{
  "hidden_size": 704,
  "vocab_size": 16384,
  "norm": "layernorm",
  "norm_place": "pre",
  "qk_norm": false,
  "attn_scale": 0.125,
  "tie_word_embeddings": true,
  "init": "normal",
  "init_std_qkv": 0.0189,
  "init_std_up": 0.0189,
  "learning_rate": 0.0126,
  "lr_head": 0.00455,
  "schedule": "wsd"
}
Each number is 50 + 12 x the weight over its row's rms, rounded and kept within 0 to 99. Layers, rows and columns count from 0. The size before them is the row's rms in percent of the matrix's.

# layer 5 MLP up, 2816x704, rms 0.102, rows 2763-2799, columns 528-615
104:46 47 69 46 60 41 57 57 44 70 51 41 59 43 40 54 40 63 58 43 33 55 55 58 62 48 53 56 54 51 49 60 49 31 65 64 60 34 42 39 69 43 25 56 46 45 39 70 53 46 52 47 53 59 35 67 53 56 53 34 45 50 45 30 54 49 43 70 37 65 26 46 44 45 40 41 66 79 43 40 55 45 46 48 71 50 37 52
096:51 48 45 43 55 31 53 40 44 33 55 35 55 61 52 50 62 68 49 60 39 55 25 39 37 61 31 59 32 78 45 53 65 55 70 49 39 52 43 56 62 47 56 57 52 52 56 50 46 57 44 38 42 66 68 60 37 61 40 61 26 43 39 63 47 64 58 53 55 53 39 34 40 36 49 48 36 78 38 45 52 35 53 58 50 45 35 47
086:47 47 70 61 40 43 50 55 45 69 45 46 38 41 51 52 44 53 43 55 62 55 39 41 58 46 49 57 67 37 67 46 46 38 77 43 47 53 54 55 22 79 70 39 34 54 54 51 39 41 63 63 62 54 54 58 62 58 49 61 44 59 43 60 48 46 29 38 50 27 76 43 64 35 43 35 43 22 60 65 51 49 63 59 35 37 48 47
097:64 44 26 62 46 41 54 31 53 57 56 47 36 39 41 33 61 62 27 62 60 49 56 68 43 70 50 26 43 78 26 70 52 70 63 60 27 49 50 62 41 33 60 54 53 57 46 63 44 55 32 70 49 45 62 38 60 45 75 56 47 53 41 54 68 67 29 45 50 56 48 48 40 51 41 56 65 54 29 68 65 58 44 80 64 53 49 51
115:50 55 28 37 47 65 63 47 65 53 22 41 69 69 56 70 52 39 38 50 49 46 53 50 31 55 31 46 46 65 46 59 46 62 64 59 32 50 47 49 56 48 55 62 36 59 37 52 47 63 49 50 45 45 61 20 56 47 69 21 36 62 38 54 31 60 67 61 51 45 51 51 53 56 44 64 32 57 43 52 59 59 75 61 63 69 67 56
095:47 44 31 67 37 52 40 48 64 40 52 49 65 75 59 60 19 32 40 55 63 33 56 40 61 42 50 68 51 48 62 34 43 37 45 65 57 39 41 59 51 42 38 69 49 57 61 53 50 29 54 64 59 60 51 66 32 54 48 45 52 41 56 37 58 75 62 48 56 31 54 28 59 36 46 34 23 24 62 36 42 48 59 53 62 52 50 46
102:70 60 66 50 44 26 58 59 66 76 21 58 61 42 45 58 65 55 39 56 28 58 37 53 51 71 68 46 53 60 41 44 60 53 64 73 66 49 33 45 46 38 57 48 62 58 78 68 65 47 39 52 52 46 59 51 57 58 40 35 35 59 47 50 62 51 53 67 44 59 58 51 67 58 48 33 56 44 47 38 52 42 43 47 42 54 29 46
096:56 34 38 32 48 58 55 45 51 48 64 67 57 58 19 72 33 35 66 54 54 51 46 64 56 44 44 34 47 47 56 43 33 42 61 61 38 23 64 41 59 52 54 47 47 50 50 56 62 59 47 58 65 68 37 48 64 44 54 28 43 61 42 48 48 38 58 67 44 49 43 72 43 56 38 80 44 63 57 44 49 45 19 17 44 65 52 38
125:36 36 51 55 59 55 51 37 51 41 39 45 75 49 50 65 41 35 54 44 47 65 47 43 42 57 71 51 40 39 63 46 35 37 26 56 56 53 48 55 31 54 45 41 74 50 59 66 64 65 46 60 32 33 66 61 62 56 45 24 73 65 38 33 27 65 70 46 48 69 79 46 68 37 63 51 55 83 52 53 72 61 45 71 50 45 41 66
090:40 49 37 57 56 59 49 50 31 51 65 36 44 49 39 60 34 32 57 47 49 42 41 36 43 35 56 63 50 57 46 25 34 41 36 54 54 62 52 58 64 22 70 46 51 55 53 58 44 49 43 49 62 62 65 37 37 44 51 64 67 45 50 47 39 30 70 49 48 39 53 30 51 40 62 34 50 28 48 44 48 57 56 46 33 55 60 52
099:55 40 47 55 59 63 51 51 52 55 46 37 31 62 59 52 43 70 55 32 55 54 80 32 57 47 41 37 67 62 58 53 48 42 67 45 61 20 38 80 46 80 55 48 27 38 46 41 55 63 50 45 43 39 61 47 41 56 50 26 58 34 32 47 57 38 47 43 43 42 64 42 41 13 53 54 47 66 24 61 57 48 28 62 41 64 40 43
103:38 59 42 38 46 53 58 45 73 24 45 43 37 56 62 41 49 63 71 43 62 50 38 56 45 20 62 52 22 37 55 59 71 27 51 41 51 48 37 37 37 48 46 31 23 52 42 36 48 50 57 51 53 48 42 50 43 53 54 48 69 61 49 56 63 42 67 66 60 33 70 55 59 41 25 57 71 43 44 57 52 37 53 42 00 48 48 41
096:46 36 64 48 55 56 52 69 61 53 46 49 48 53 73 52 57 57 60 42 46 30 53 46 36 50 45 63 51 40 69 36 75 53 45 44 77 77 79 45 29 36 30 46 51 71 41 53 82 52 52 45 48 56 41 80 52 58 68 42 48 55 51 50 41 58 24 48 67 61 62 58 44 53 52 32 65 50 50 60 55 64 58 44 54 45 49 49
103:79 53 48 55 62 53 51 55 44 44 66 54 60 47 45 54 55 68 59 36 42 37 52 57 44 50 59 38 57 45 55 52 59 76 64 49 39 86 47 42 53 70 43 51 55 46 41 45 40 51 71 56 54 34 42 48 52 49 61 23 71 39 72 54 33 41 55 40 50 62 54 59 46 39 49 49 39 70 52 29 63 62 55 48 68 60 55 65
104:48 64 57 55 41 50 52 50 60 59 39 44 53 39 57 32 77 53 46 46 47 45 50 55 72 45 63 55 60 33 64 43 42 64 59 33 67 45 51 45 39 40 41 59 51 47 51 57 58 22 58 53 26 47 32 57 72 51 63 46 65 56 39 53 66 62 32 47 35 48 50 51 50 54 45 55 72 47 54 46 41 61 54 36 31 57 41 51
100:52 58 70 69 42 73 46 26 44 37 38 61 61 47 31 65 59 52 66 57 54 49 42 59 37 30 45 39 39 42 59 67 53 57 44 46 32 52 76 57 47 45 46 65 45 60 25 47 48 67 36 35 51 49 70 59 37 59 48 69 70 28 34 59 60 61 38 49 51 47 23 54 54 41 55 42 79 39 58 51 50 43 33 66 39 35 54 35
100:62 46 36 67 45 65 47 42 30 60 55 61 63 65 31 35 73 50 41 51 49 62 29 31 63 47 56 33 45 49 58 46 64 49 42 53 44 37 32 43 59 25 31 42 55 61 48 61 46 49 67 54 39 56 62 69 53 50 54 59 50 65 59 63 40 41 42 45 45 55 35 52 59 45 54 47 45 43 38 44 65 43 53 63 50 51 34 45
109:54 44 44 27 63 47 26 69 56 63 46 39 49 47 46 67 64 55 71 71 27 64 36 44 59 33 43 35 41 46 69 61 51 35 47 30 50 59 72 19 52 24 41 54 63 49 69 70 58 49 56 55 57 39 42 59 60 38 53 46 55 50 24 38 74 63 51 69 57 41 51 43 54 68 57 47 46 25 41 40 54 62 60 74 47 53 47 58
096:47 21 56 48 42 43 31 44 58 59 26 52 54 56 56 60 54 26 30 35 40 48 58 79 91 52 46 35 54 54 68 37 56 58 49 65 63 59 71 27 35 38 28 59 52 55 55 52 54 49 40 52 65 45 52 46 37 40 73 56 37 46 60 46 33 54 48 57 43 61 43 64 40 42 51 49 66 33 52 48 36 32 53 39 36 63 54 57
092:40 43 47 43 55 57 32 66 76 52 51 43 48 62 48 42 46 50 55 42 60 83 48 36 64 73 43 55 48 55 61 43 54 44 41 47 59 50 52 56 23 58 54 45 23 40 29 56 63 53 24 24 32 40 62 49 48 69 42 58 42 55 58 67 75 61 43 49 56 56 46 29 39 71 46 49 62 24 51 60 48 35 33 38 37 37 32 40
094:46 48 36 46 30 43 62 41 50 45 42 46 42 61 56 45 70 43 74 49 58 39 77 31 56 64 46 37 53 58 39 54 34 48 46 56 47 45 52 34 47 62 23 68 55 54 31 51 51 43 40 29 54 32 40 53 59 44 47 30 31 45 45 43 35 58 56 65 38 58 37 67 57 40 62 63 61 62 48 41 37 51 90 26 34 47 51 31
133:72 45 57 26 40 62 55 40 41 49 53 55 41 47 51 52 55 54 53 41 65 48 58 25 43 52 77 55 62 48 68 47 58 53 66 28 61 36 49 55 39 40 27 47 57 43 63 59 38 57 62 50 38 49 66 43 54 76 50 33 50 57 65 72 71 53 32 54 53 52 42 58 36 33 54 65 45 57 34 37 43 85 71 42 64 62 40 51
114:47 47 46 35 53 68 58 60 40 64 35 48 56 45 44 40 64 54 63 53 54 52 59 55 44 67 53 40 48 55 44 42 56 47 42 53 49 43 40 65 58 50 52 52 77 64 64 36 53 43 41 42 72 39 40 36 34 39 85 36 69 43 76 56 52 55 64 63 34 42 50 26 33 42 39 68 59 41 65 39 41 31 52 32 46 36 51 45
096:40 44 61 41 60 57 33 63 66 43 51 37 53 40 62 40 35 46 44 43 52 56 27 47 51 49 36 31 60 55 55 33 75 52 65 39 60 50 53 50 52 30 56 46 43 71 61 62 46 53 66 57 60 47 44 63 72 36 47 60 55 67 27 56 62 68 60 53 71 58 36 50 65 55 45 58 40 33 39 73 65 48 53 38 69 47 41 59
092:52 52 50 51 42 43 35 57 38 39 59 43 47 67 53 46 50 47 60 36 64 42 75 35 53 51 52 39 64 38 51 72 38 48 42 46 65 62 47 46 44 29 74 46 54 48 62 25 54 63 43 46 34 65 56 34 46 48 35 49 41 37 24 44 55 61 54 55 39 51 37 53 68 40 50 37 44 44 61 50 67 44 36 78 26 55 37 69
108:53 44 56 73 63 47 48 53 73 49 66 51 37 57 53 50 51 49 48 43 54 41 60 59 52 44 51 55 46 46 58 34 32 42 54 60 48 60 37 50 58 44 59 58 55 45 40 61 47 51 71 44 41 58 56 48 30 54 45 34 27 52 42 46 56 59 42 58 43 35 56 52 59 54 83 31 51 54 57 56 42 55 69 69 38 65 48 56
101:45 43 47 73 34 52 61 64 30 59 36 46 27 42 33 63 53 56 41 59 45 74 48 64 42 32 61 36 35 59 46 70 63 15 50 51 59 45 55 50 50 34 51 41 60 47 73 55 55 41 49 38 67 77 68 51 52 25 53 61 53 34 33 55 53 37 52 58 56 66 46 44 35 64 63 63 35 50 30 56 61 44 42 36 47 53 56 53
095:68 50 68 58 59 51 57 51 25 50 52 51 42 21 56 54 61 33 54 32 50 81 39 50 44 74 58 52 49 59 55 31 50 41 64 58 44 48 36 40 49 46 48 59 41 63 45 47 56 36 30 40 50 72 64 48 59 55 49 54 47 47 45 37 54 43 40 70 54 57 37 53 60 32 63 57 58 72 32 71 29 40 42 50 41 41 66 68
098:52 42 54 34 24 37 40 70 42 51 43 50 52 54 41 57 24 58 50 54 52 33 71 45 34 44 41 43 52 60 51 36 65 33 37 49 63 48 50 41 35 44 51 31 49 51 70 67 81 43 45 50 71 49 48 63 42 33 28 66 60 38 51 49 64 66 51 42 51 50 28 54 57 58 43 49 54 56 43 48 68 40 36 43 42 48 29 50
106:37 49 52 46 24 56 38 75 43 64 47 39 53 37 52 36 51 68 46 41 44 42 40 48 54 32 48 32 60 66 50 41 44 63 38 53 51 35 56 55 40 38 36 57 42 51 49 47 55 49 48 61 36 52 36 43 65 26 55 69 67 69 48 54 56 73 47 65 37 38 28 30 29 62 58 68 34 62 44 31 54 40 55 51 51 26 41 52
097:39 40 58 41 40 51 27 46 56 54 46 56 48 70 52 36 49 82 43 52 54 57 38 80 47 75 69 67 25 56 63 37 26 47 43 42 52 59 74 58 62 59 45 45 59 44 42 33 58 38 38 45 33 58 47 34 23 54 50 39 47 40 27 45 63 50 63 55 71 73 36 34 48 35 47 47 40 52 54 62 46 65 47 34 42 64 45 44
104:43 43 49 52 53 73 30 70 80 49 36 48 73 57 73 58 63 33 43 50 61 30 32 48 61 29 35 54 54 49 42 54 53 48 38 32 56 68 82 61 56 31 55 67 67 43 59 52 61 40 51 44 42 48 42 59 64 44 44 32 56 40 26 34 57 25 61 57 62 59 52 57 44 53 49 33 31 23 47 61 58 57 42 65 62 53 61 49
105:51 76 47 54 56 67 47 56 40 74 23 43 49 43 72 54 75 45 64 41 46 60 45 56 39 52 46 52 44 66 42 41 35 58 42 47 49 53 55 35 52 44 50 47 28 46 41 63 62 59 40 62 73 48 62 58 56 65 36 38 46 61 54 60 54 52 48 64 56 53 58 64 72 54 45 37 24 45 55 50 64 32 56 67 71 31 50 34
109:27 54 44 52 56 54 49 64 45 64 53 60 55 38 46 45 51 55 45 52 66 48 65 38 48 41 39 47 35 73 63 31 35 61 70 60 60 39 49 37 58 57 39 44 39 51 41 32 62 53 59 39 43 32 66 67 37 42 57 70 54 66 52 61 54 35 42 53 58 12 42 71 45 53 41 44 37 68 40 58 39 54 61 54 68 77 40 40
102:52 58 56 21 61 57 51 54 57 51 64 49 44 28 39 38 52 50 62 56 39 51 55 52 46 71 53 48 43 48 50 28 54 55 46 37 43 70 72 61 32 52 63 56 60 57 31 59 50 51 52 38 63 59 53 50 39 56 43 62 69 52 55 52 58 60 44 50 52 44 55 45 43 40 60 33 67 50 43 46 46 39 43 61 58 59 55 64
106:35 32 43 58 49 43 39 32 70 54 59 32 51 57 45 73 42 27 42 37 64 48 53 63 43 30 33 59 45 37 49 61 26 43 47 38 36 36 61 39 54 40 27 64 55 62 33 40 55 54 43 47 46 51 43 60 51 36 40 40 42 48 68 51 57 71 51 58 21 60 56 44 41 43 42 69 42 46 39 41 58 47 67 57 27 57 50 46
105:60 55 44 52 54 61 54 53 42 53 56 52 55 62 52 69 29 71 61 41 51 73 45 39 48 50 18 56 36 56 48 53 41 72 31 51 33 63 53 57 60 43 35 46 38 41 30 61 64 54 65 68 48 40 35 39 40 74 50 42 36 71 47 27 88 56 40 40 59 50 42 50 42 41 49 62 51 50 52 67 52 40 81 67 44 43 53 47